Weights of a small GPT-style language model, trained from scratch on English Wikipedia: vocabulary 2048, normalized queries and keys.
Each number is 128 + 32 x the weight over its row's rms, rounded and kept within 0 to 255. Layers, rows and columns count from 0. Numbers have three digits each. The size before them is the row's rms in percent of the matrix's.

# layer 10 attention query, 96x96, rms 0.076, rows 0-95, columns 0-95
105:142101171194125160090157112109072110162077149138124093109153074121216104122137083132122145114150146060130139128086138137134140182153106148095132206073150124122159110119102085126128097138093125135116138148153130127146058117098135131149190086126142131093138042069149131175158146174159140100
075:181133152132116156119091125097072132173109097165149084123135130101137107074127131220107102116125167139126111092135171134157148140109086157085077138147162156112117171097097133171123195170079146142135107141162142098127119130126154107084171197120140186180118106147186098123124106224165134111
089:099088105108073178129084132117085150158049164120109122171121110095163168080157131115197105121134140148173121109091157120088117110139088183142135164126115145103148156095151115093139123157151114211074132135218115153054107140126159109159147128117141124102089121143126130118180101118154143053
075:171087176137121159130172123095148131101122143145143090089142139087159141132151089171129130113127154150108168070121160157117137160128106134173063176149129169054143120154108150099090126225072146122135133181192148165076124119076159111111138165158163126124180084162150097116141081137158175108
075:101132143171168157133168110165072099101094134139086126161127098136166116134193161107158111109129109094174092123109170112110094122097112096048148166132113119156089132086144105127162180100159093150047141092110115144160098132171119117170116088138109165100042124131081129135072167114107055129
091:178113113141153127139105116094087151200087082137118086175145070163231158095155116107184086137123170075164116084104149115137111122096129121117121141148111119124124135124144139093149102149075138182082121127167139190117095110133132102162153102116136138062114062186142138123101072165144160095
093:097107154113108135118108172138159112115079139079097156166134053132167125063159135103118123115108073125190115111188135146101066159163168110123184171102127112128067118154102095114120105121144156167059042136145087146139121127111142153131132146127134151213108085106158147121138136131084188109
095:146114159111109135120136164112123143130133111120151060113187064134192154093135141127210129093117090176154105111155152140095100180127083115155159213143114153160105095121107135127142106156122143171084120095188066155056125134097140084179128114085177102167143125162124139133167130135119193125
077:210171149105193161150105127085124114135125082121102082146119050143088114139148149141121188106158142087154070140082150101088118171134120104100094148118149093121085119149122160095119160129097127090053162099102148078198146111138051092123152079174133106157105124141119127143106112114140079120
098:137104202124124127144140128116134122120078126131116067131141067120138136135127112149148165066104143135139098111118120155134119160215099099084142215117121136147131152171140085133158073161122136132120142093202121189052105134102136118131109140091112106136144084203196150156142116147143186077
099:072157159111079148093127180149146107158149130122140195138126131137196113033169156180138074148098094181146158109198151140138093109141099133130196113152085072107125098121127105117149077111175150143116096141150144130115125127143191144118167156104125148178145124079126129100149123185075149130
095:063156111093121111115074150146144115114144134127158184100126220106121177109143110113103073191172091146152136117186141116141146092102133145186157037154105104152129093084119113121118169093155137171115096161117152125157148137126083166132123096152189120110134138079083085064112137123131095164
104:158148161144152106136185175056116161186116099143136144173149045171190085121146128128144134134119118225126122096147156137095122104146078104085171149124130109181107105178093108097122120140183125079073122110118138137073149121116143109185100146123098124180124179106134166157134131106097164144
100:121191143114106104131122196149178132124162099127160199118147160102124131140143104122143126164149074187117136104210150132174140118167124141103168086111141099096093130128105147108083097087161118120105100142147136130151153159147143139091146184153136142210172132039107145052150125112084098169
089:114180173143117123145098072113099142098145105126188135175113136143097190196141100077140107130092089138110123123128113120100140111198104179140081161074166184108183159098136102128091207099170155105157147096066136127103170123147101130110097180121141113087089109102116132113117069124168129149
084:118035128094093112099171182166089123138099145165077161099119054138226159107163157175162140153147134087151124023124125132176064080114141138139136139145084144108116166105172128097122102157112112157127132119137107134123151125114146108156116119111103096128136135171142163163127104160103177138
100:169052155148162098144166122094109152070165151171075085127129050133154121130112137166122136072120226118156127120084080130112108168156152111092099174131126121132150146134147110135154080177109151108139175105155138106115086079139112141134136155103134126088078144167174169210132109117139148101
102:080109130116132123097173091146096165145095151119122187115115123109209093119142127120158116142124134137120155070193122158170140099156187145087133120117136120160146122097170081111128050122155124133135130172116155200061091133148159125135132185121116123120182102171130156156120131140027187156
091:134118100113140081149179142181063163126135110180156127130111074118139148176216187116185139163165116152142120070160151115128082125152094122132087168163130156115118148132153090124096171114180135099172135122109141127101126097087069150125033114096147106120190121126144105108126151156131190126
090:126067098185126138134122141085139111178136118143092158136113117117097103114052104199085113069101143093087140143079110162184086155151165099127152158137192142093171147155114165158175083177109155120168141136145150098119065141156157112109180199118086160130150154147154156164124135107169132134
109:138225093127144098160124103062157169130185091122168072164124139080113146148136132053150188119150116166116103148156126128095169166121114128147132101151122140130145047160103115122147135151167123102097113172166163149144141107157128161099167152142205146143176069123132135070107163123088101129
118:135189105179168120167108091051085103175191135142178080151125119135103141156105089122110157111112118165110121192088139160115109163132159123117130173128168142143196130189097096155169162109181127084121153113104110101114134112147079135117112185119136150139118129086189165113107109063185117139
105:122101137130094137101159160166175133140122105109122195115169146111109111131148115164116096184096163121093149092202136166211174096104121148133167132111165173139087147090095158132128072118111106140210111115098122187146163194125127120139109171133091160094170158171090145178136122115090171157
101:141081055156123137123057100098149139147122055129077149117111146119109121062124164107124141078171104085196145067128076096111148111090122147128143157110119124154136092046138162132184112157111158152150110151184153155100109141142067101112183141158135152092117106165145172172119128095123132088
105:066117150144169154088212166151129085097070103152133161120108086075134128145112067100167086147088141122066131132145136128171085191136143090147111098113160175087153174207144106140140142144117115090132139140089182115162137125140162089136127143116135133092124135180115180174126183097164128144
108:115156139133153081126135149092118153208144126089105187072130175105130090128170098168084071095143110192144123133162103114143147120105171147144167171124172068159132159134139192139144126165102139160088157082173185174150066139133165167135099127110089116156120167153135156115088147089140178119
107:078135119171141152101089082120083040135109065120159127151135126059099093128126196129190136073144150122122121103133151126118081158076103139161128108100126147130130179160115114146174199140140116083151109120132171124128142134113096119107140106078110147192091097151129149181128158114222141114
121:151107112112074128147144104185091074129085206145133119169115110187104132153129138143161128139142097093100119079111134119140095100137118098149071110101133171078144207136139108159091204053131093117180113132069080069117138109124121105127107090100089120146124127119110089100161102174188120129
121:199088149130083173117112193119178092126101071139120118187149131156141074080138157171054091109081119129145162189117099119128136085151116096139182160142089148161098139129135126153152144101089132155165095084090081117139181164108158099173143125136103163110076171112121121133114074112131162154
137:070073068146155169098075103123120118123122144119170159150158088160158125158111171107146148128141078103135136119120129119100107105186149121138150145096161091137187099099152067160117118146188123190112134163108146085040088115129041140111180136126131146125162121057169119097115130116101127174
113:174119103132109120109161066130131106115164145138166113130152118131179131152151180112162136099154112169149129099161119100094135095184130077127165083070143075139149081060120052161081126081208118152153161170095124136095108111125112148144154144127148175149120148110113101056122076162107172177
118:225128100125104124113159104136178112158131123119110139074077157115125130119083076121119084069151134144147130150179082076137180125161158091177115111065176128135133126054138145125096123093095125168160168146147169136149086134141187122163170157150143174108101134202090135089130083129138142118
099:175099113106078096147126162052108144150121126073142129134149156168108068129143102115146130147138063154086105137118202113116204073141132107108108183172213112126095117098121126119088137200132151107120109128094127202144119143089169160148139115096085144125106143114099118179178114116149103105
088:074111213167101083143103137122164122104115111086117172151196199151165119165167175127101059089130106068160113115119120091097166107125073119150165159108084158132107156132168130203146154151105086161131091102136173113148091162137111109121116110154136160162094143138140097070111121115160139157
092:173121086147171191123140177125154078188138104135156087083081107113132124099054079130154193176111108198046142104146115129196090202111156144140139094127112178117120121109109113098101091111141158142124116144146112120105150109128156132146141189097086152126157127097100132138138145127089118071
089:124118152125106093137060129132176129139168142055127129162147158159110062146176123093086086123133104148120088157186176125167184106163126106123162128160187095137100129073081128158142148158165119110184083119100134209175127169086150151150113193092112180108106140106120111137103127118147157101
085:066143148082135112141143095193089192064102147163090174147153100135119169145212206118148106108147133075223134128145104131063115134132118133138102136098075099141107099167153115097131142129128142090106165152106132108108122106135095145106088099151202081116155142123125127099086138114130134165
091:190103100131152207112206142095085141140095110177127086074123103143090156127094099157230193173112106171111151100150089127103071147112166124148118137132161105125106133146155129110085135133142142171086186121125098135091176087134157153126137105116129132094122115171109147163145133157129062111
102:232120117106157139119137141142112093165170116115117109103059113111173097069057096163163182124112165123111128112088120117166112222103160107138139086111121139152132119109111098085106086107110155129110131148108082120097169110188125143147182169132111147114132086090103125169144149152077138065
080:153159102153092079149066119112186122141117130059142127192129151105102080156123104135060140126117120147141070159133118171162180115126119121151129118172177149072108155087062128141125037127120114126173123110117151151150132169197118065191172173118108168114138128121111115134119124125127179148
084:130101139147085093155101141146151102181156139049153102153099093109142105104071135109086133112159180104078067142109131170172157137108086164134126070120179159115145175086112101163116079153114076108156068133157131113146091168160109090180192174145075142148126120126149172112137095111101157117
098:072168155142109113167111115158151129088097136123149117175174147105086128189182169087060080145127126127119105118146178142119160084115143121097065109138134140124095159125149125132156161127127120061108130127119172136152066162106135098115100132114120109176061151173141106080077107090233136140
085:074143158151156097123092059113094097092113155112148132145127207101068099119114142116070099106155115105079077168090199162145172141104107118105115093122117138092143193159136147139133161140171109131145121143149163170082085159114125112115114150157046114127073106090125137097154133122189176157
095:100071109130117127094214156131099112108097131121116152152068114148165175112143136133165103126190116148140175115128127105095096120148114098111124081123063077164096125145178089110128235165120121084128108180148115109118095116108209143130109092110123122143073094134103160116149139109171064115
098:153175120108146116170076082123133126094129194107144175124130197130097075126164141156074128108103140099112070161116186122162194159120129128109107142120128179080154144132095146131067084071136130170104104146102133156111132148154069122100179140135102119102128139063118100093153164104114209166
090:115082165151095119121173136106080138082050089152098110136142059165200180121136118175153130144148148078135142141151095110093105126149129109097059127184107095148110100142166100078095185171124125106122074142158078108131205111147187075103121108143159120125103118115116108125113131117136115183
081:132119105112143161150122126136095123122189111129117097119141124082142071073119129107119201121146144088110135129162139115181157150116104176129112124102147174133197095134106140104120111126123099069097170130075120153173163136107067172159126183160075092072146153100053134148073093143085162060
093:134088142187063065122112134113163053144125146089175121164112105113138082149081138178055137099112140110074077151112103182139179116117130102129137095139170145097118228090121132148131132128078099128140092136170147133131112156120174119141140162152100153103072088143155164159088116110152148162
099:115166167111180147111141072183116126158154166139119094139127147060088194125151127136170103154087144126123090115129160119159119173102100091165162107107123128122163126120116123129187091045108119139107078166140076169135166124122111130057170148123190168160111161100192115100133106127136199096
094:053139134131094167163113094227116165107115165145102211086132121161155129141172135167183164112158149102108118167107114095143120126111134174153057117109122176112138078176149132100113117122161108157101158116170093123147126078107137123139120129102202126098132193078166097106090136158109120116
097:140071104053193155142153107172144115121091143057162186105074133151156130030132178085119148145157150136111161129127139112096112157139168102109116079112122143127067112136129067132093162135147156131142119152147126039141140145141135170117123133146098182150096173133165114098164126115074120105
089:154087150158114175125174132153143160088081152179119127091171084158149172143119141084175117202084138149118191094157121105091088116135156153177067143113142094085130148171152122141113107156196151149132131153150131130130144079117112178074074073171162113110139145153170098153069143133107093129
089:113059137154143183095155163154140139089118129068144111087191086185159159161115145123168111161126071137162183105182125166097151097162067134127155129117170103170099134081172120156144158201153134126138111124126119180124128160093142107116124079081086133127148156196146113106144064121144125135
101:056107149096172146109123175101123112086083160157138112050134115119133146146062087063120101101150159122101144161171138133153104073081172171083166137104129119082152113124159177127122115103146137150150108140162133170120089122072174133087076114122078096131172180117084159137137090117116138191
108:068156145142156161127177127130060161086105133197093130095100093139168190105153098125202127143124158127143161090118118083105043171099142145136104159119088094128143113172175149105138148141175182117085163146150119090117157047142152134107122076112146117144162135108104162157130163128140078114
080:159158094078104063175116097146151103145157132093178129167084112109100129108118151118069121119157171102081065144093148160206147176149126130114129081111159171085158169092117101127129076066100086079100088138135130098146079160172143159133134201130113174093129133085114142144151132099140142123
094:056083137148101080132099141173140116143084176158100178162086108111129179156049121133123081126093132084081128158133171146174129094096140100150152128105090101096134153163137126115166136100092165162159122191176115157137075118110209102112171147143113154089146080085135173102109121096126128155
111:048124091164131097141136103165110123109122139133094148116092150103155159168176145147120097117154138082129132156101157108115115106166094169138122191162153189131171077093154145124140150150206075105143134155116136130131052106058091092133093052101149098146191089147124156106182104100124113136
100:089127081105111069101103146133163147187102156131112159207098146084096159139120076104104043147102137193113158121126172124155086082109151141086108132165096134119105147149086137082162153075156153133164144124077177135169070126141149091146098132097120114144090160106103100141085068148141106148
080:076079054088128145188133110180134181162119053104080139169133110186089169126165116119160122140101113205131165146140149120127128067134091111120132095136104097167108075146091109169123161148144109147159126109105114087169159152158139134180122083113153148158103158133127055096110092128112090153
111:142120134152158133134088078157156129150145167114171165028141184135142132141191172115168100111114064120159123123136136097131150111105102115132167155135103138159120134159143108155170211135134119194102110116127142161131140152122112195091115141094131157090112196161206095092160121145180080152
111:148130133151118078105101180101138147171131154124128118113087167142191164159091091119107098093132172076145110147121094123154140126124160125147094181168174135127146067182181128065088087123118123095129143133111101110136129125126116144149164074182160137057196138110154097146118109130025156171
103:065151181146087123127165124181116124196115114096106105115085117143133148124114089107147118113107134175091113105129129122143121111046110166149202096152097109182099127170084099168109148179077138195150116109171114111117115122134176161177152148119153171193059131123185137096095114136111103138
107:075213107136106116106133116125086163124130138129085143163136192139076148182211124208134132136098094174144102144134194156123147109099100151112105136166115126114098087070106159101128085117111155118114148113093116160092138121133157078111063127088145135169092106078095120071145109125110151177
102:126140148106145103168139147095143110117160118137135118141137083157108105175144156104074073157131107101105171088165191125135138134094151113166062130119151121140090154197116164144142171053171117065139151104073170191210146130117106130090076157088144140151098107171117155125100115105165144185
111:086189138096106073162095154100148142090159150116122173092147172150079126172160148065127072127146140103120103076186197103147140080097138144154115101138111167189079138159163124140174195101103140130110138124089167150120108149149112131057128160162134171136111127174140137089092106109173147153
128:105171119121150089124058130164167106145163116108130128123182167101064091112165149109178110163142139190134125105138159111115119075107132140127111097137150132142070123163143096098146209160132149103088152105072071104121149157201118168142115155190142142149072135150126113081093153064119110178
102:165121141104101124100104124164203106186157150100141134142154174113085068074126113115109127124135143177155128079077134084115126061146112110086147103143125160167092101091136067153199155118100124139118127128074081078105119160110091187164124159152129132136056166084166074105120125125116149159
099:098126087097128101163108143077131163087109102152137127084141148114098149127161158067157086147137092129131124055158142120101127139132176133146097144185123096137129136119148126126085201170177144136096095107102095196144211125201076089077161170187096160157148116175106146135128121089154138129
096:151115107132129121063123078167133102165091157133127158181099200150113107094103103208146133109173189152134125184097104093129142085135088137083179109135108141132098101129066127133120110130108110190143133158146128096127082141115102185175167114104133094105113134042131069093153138135099093088
107:113135098122189148107137104101056140147118142151099146152073162105110207161128153176154158116145131089111098202133127171137161199124110122153123118166131122063168121109116164124098094134138108170126125170177142121091079089064178074089136104132148116080127157134108123113154127150093137050
118:136108165103087149180074126141169070171131143125141120129160183090140078095111126161148111109146113127126082097085117090168164110109099145085188100127090152178131146113136070127185129144121090195078139095151109105109130169120109148179158149097102128143061156113153070112105115165173114059
097:155136067120115110149129149081124156134157091108170093125143152103048097111145160097094114112118107164147127155172207134063142097128118073139121079161140083134074135078118098111122128151123168076164117085094172115064143148187169167101079156079143151139143134119124111104125089111162194134
110:197162123092130080150111111072166162162147073091162115158098105166092114093168165116096109119153089106152112157158185160057183113156174073136081119166143147101123155145120104118120126120082143103118122070076181158151097142116146163094089130089128094105120104117077114117150138148194170145
099:097121119111108108155166130149081126131121162187129168178054170056110200151079091147099089083128153096134127145156162137150139155155121176129163191114023151113176106145109165092135110077129123102115111149180143138126085124138167104091149134091117136071144129137115096126177122098148126140
102:160119130112120140164073139110168124143089098054175138153147111147044070072183110061077114132170090171193096125165150147063091106128117121138137097173170143119091092137124127132095119168143134132106077090109142169117180164110122185137111137119121095130126135153102082098144126126172140163
105:103107090142115098121171169131080136071117149142130103103115115120144170119140126075105140152120125154120190162176128147098071142159156108153090158176115117101108050152152158128089171141186150089144117156045082139140150091142115145108050112167131141117179143121090152138099143094076103206
103:091091107157101115152087161167184133135089093082121158116192108129146082133139091096127135132140191167169132091154048064124087087139149180091172129108110155148100134124181126148124139110171121205095085103157110140145203162179090158131159139140117132144138157171134114123125110101130088169
128:112118059139081109152156106145136158195092117148131165154076141119088110121063108212115130111152189190152124155133135113131104113179100185088229099110096135156112095086106133143159094081157130160152145106143128116097128142136173156134133158099141089155152188095123095116141103143081138111
120:136139162117110145186048145134195098194118123113125166144147168122085088086127097165139117145146123125149067089110155098167156122100107162105183067123095163157097137122107109113170113131140120195081113119172131092101131172136120137160146154131145137143066148129143051082122104167172076084
094:094136136136115119090170147158107134084186150171109091132146110111219165138155166168191174145115125148102177124167115155160101146125153087176079168109141118110175150156101111152125126062169111099153128180129097143141102089117070091106046114144157172172144155145130178139095145117087138128
095:121107093141116132138151094130118179131056117121151134075134129076081089143111118114041116073144132120131146099121113083091116134131098152055168102150130078154063106089171154132149202157125118099144179073069140133122119133196190175107163150119124089162160130146107145148113114121171135148
102:135146114150137123100088056123146144186122069100165185157093190135007115142133082114113117111131107136105085104111155127124158111110084100122170076123137123161085157104095109099086142159060125149107132106128130116076120166120196147132144161114147107169080110107148087074104164146132137145
095:124131138086136147091129134154088093107187143179066125156102116169188175119114142147179169177098126102096131145110151183163124153127141097136093160136122139101197154162082093144136100107152099142150129151153112111153150100096062084110081107110096129091086123089192143167135156171067159065
110:127110128073146130067142114144086131091212150150116079139129084124200122112127181082189178169135104117127184158128167161120134124115191076159056113168141096130156134137118058126123150144131136071127106126081119082162151096105077121135084087151130124111119115129133164119116171124091175105
097:160130080120100091161138120090150171134081112110147162104111127136068154182124193106037089105150142114160152142161157108105113140157088192129143135137143117121099086089175189113128159112131165099162149113131171172116096128148160177073145155135140131103183144159085150136155073056159153154
088:091145134107151152113116165131094100089134116158102139167147152112107167129117088052198111215116069155091128097160173150186121072080138110122145130162149149073133100172125126158102076154176121161127091163120108161128135135090088072128114174147075138116116129074158066104117101098110130100
089:107124134105147136075130185134091098068197144174087102136136110153201137122125146075194173217107107170108168110149155169153093093123178086146079167142141124121143099189130085168103117111150149113149116137098098144170147102105074089116085129139075140138126135094162143125131142122081137141
091:098144131126161144079128173141106108085169112157083124145132127122165152131121095089202160234084106184083148109144145156185109098090152093130108163135160135081150117190118108166093097125171127147146105164114099142157147120107061072132079160141082143143137141079171114118129139127066137119
090:163117153136119121092165094143141132137183141093139077108153084133180049071093155149115159062141139131145151135078096098056114152120146098135114133117119129185119122098118077101120205148103155086106155076062134095179157119147094162142129092119126125138147138100081193139109169133102159175
083:095144122130189143095122137152080117094149087143095127142114103107168171133113078105230150196068116172091136133132127142193118123083147080131107162140165126074151142206124121146089088140172123169130091167148126115142123124110065077160089150135126129114141134097184102116097142128071134105
097:092136106096146141119109165137106077101145117167058136125139142128166137142102087124189149182099143156106098126129101158192098100086129120128137168160123157068124110183130144157117093112207110174153098182124103162164131120133053068138076152120082124073143185071153098143121122120091126094
124:128095217156088156172098151116160078108115118135166099119182129125192070119129097133106134095107121110110114040081119106158148106111118127077137147108106143217121186138165108150181153107094101139098110094135142125154144150112090129157161116076116108151081122153163122161095131140210132107
125:078143146130120102127075157129125101044079118113138127149182118165168127164185155038125111147130132088122131098143152122133120120123180173174060164141144133143107136137173158108129176096063157096121058124128182155174138122104064110092166100134114133125141090177101145159116142084146155116
110:124094161140070098163080168154168101112135113143162129128173185117105068095118126109110109130121132179113134094105141077130147068110099162044142124148058132208077130161158074143146196118110118162121126115095116092105152173154067164161137154122102141170094146115159093121120142106162104139
097:105138129125147149080122166136114102090152111161084130148133135127145152140116096078191151237083104173079143112154139167189112091089145100125127161134161141080147103173120121163101076115170117147170099171107087161152146130100069072125072168148077149132145143073161105122132120111077141125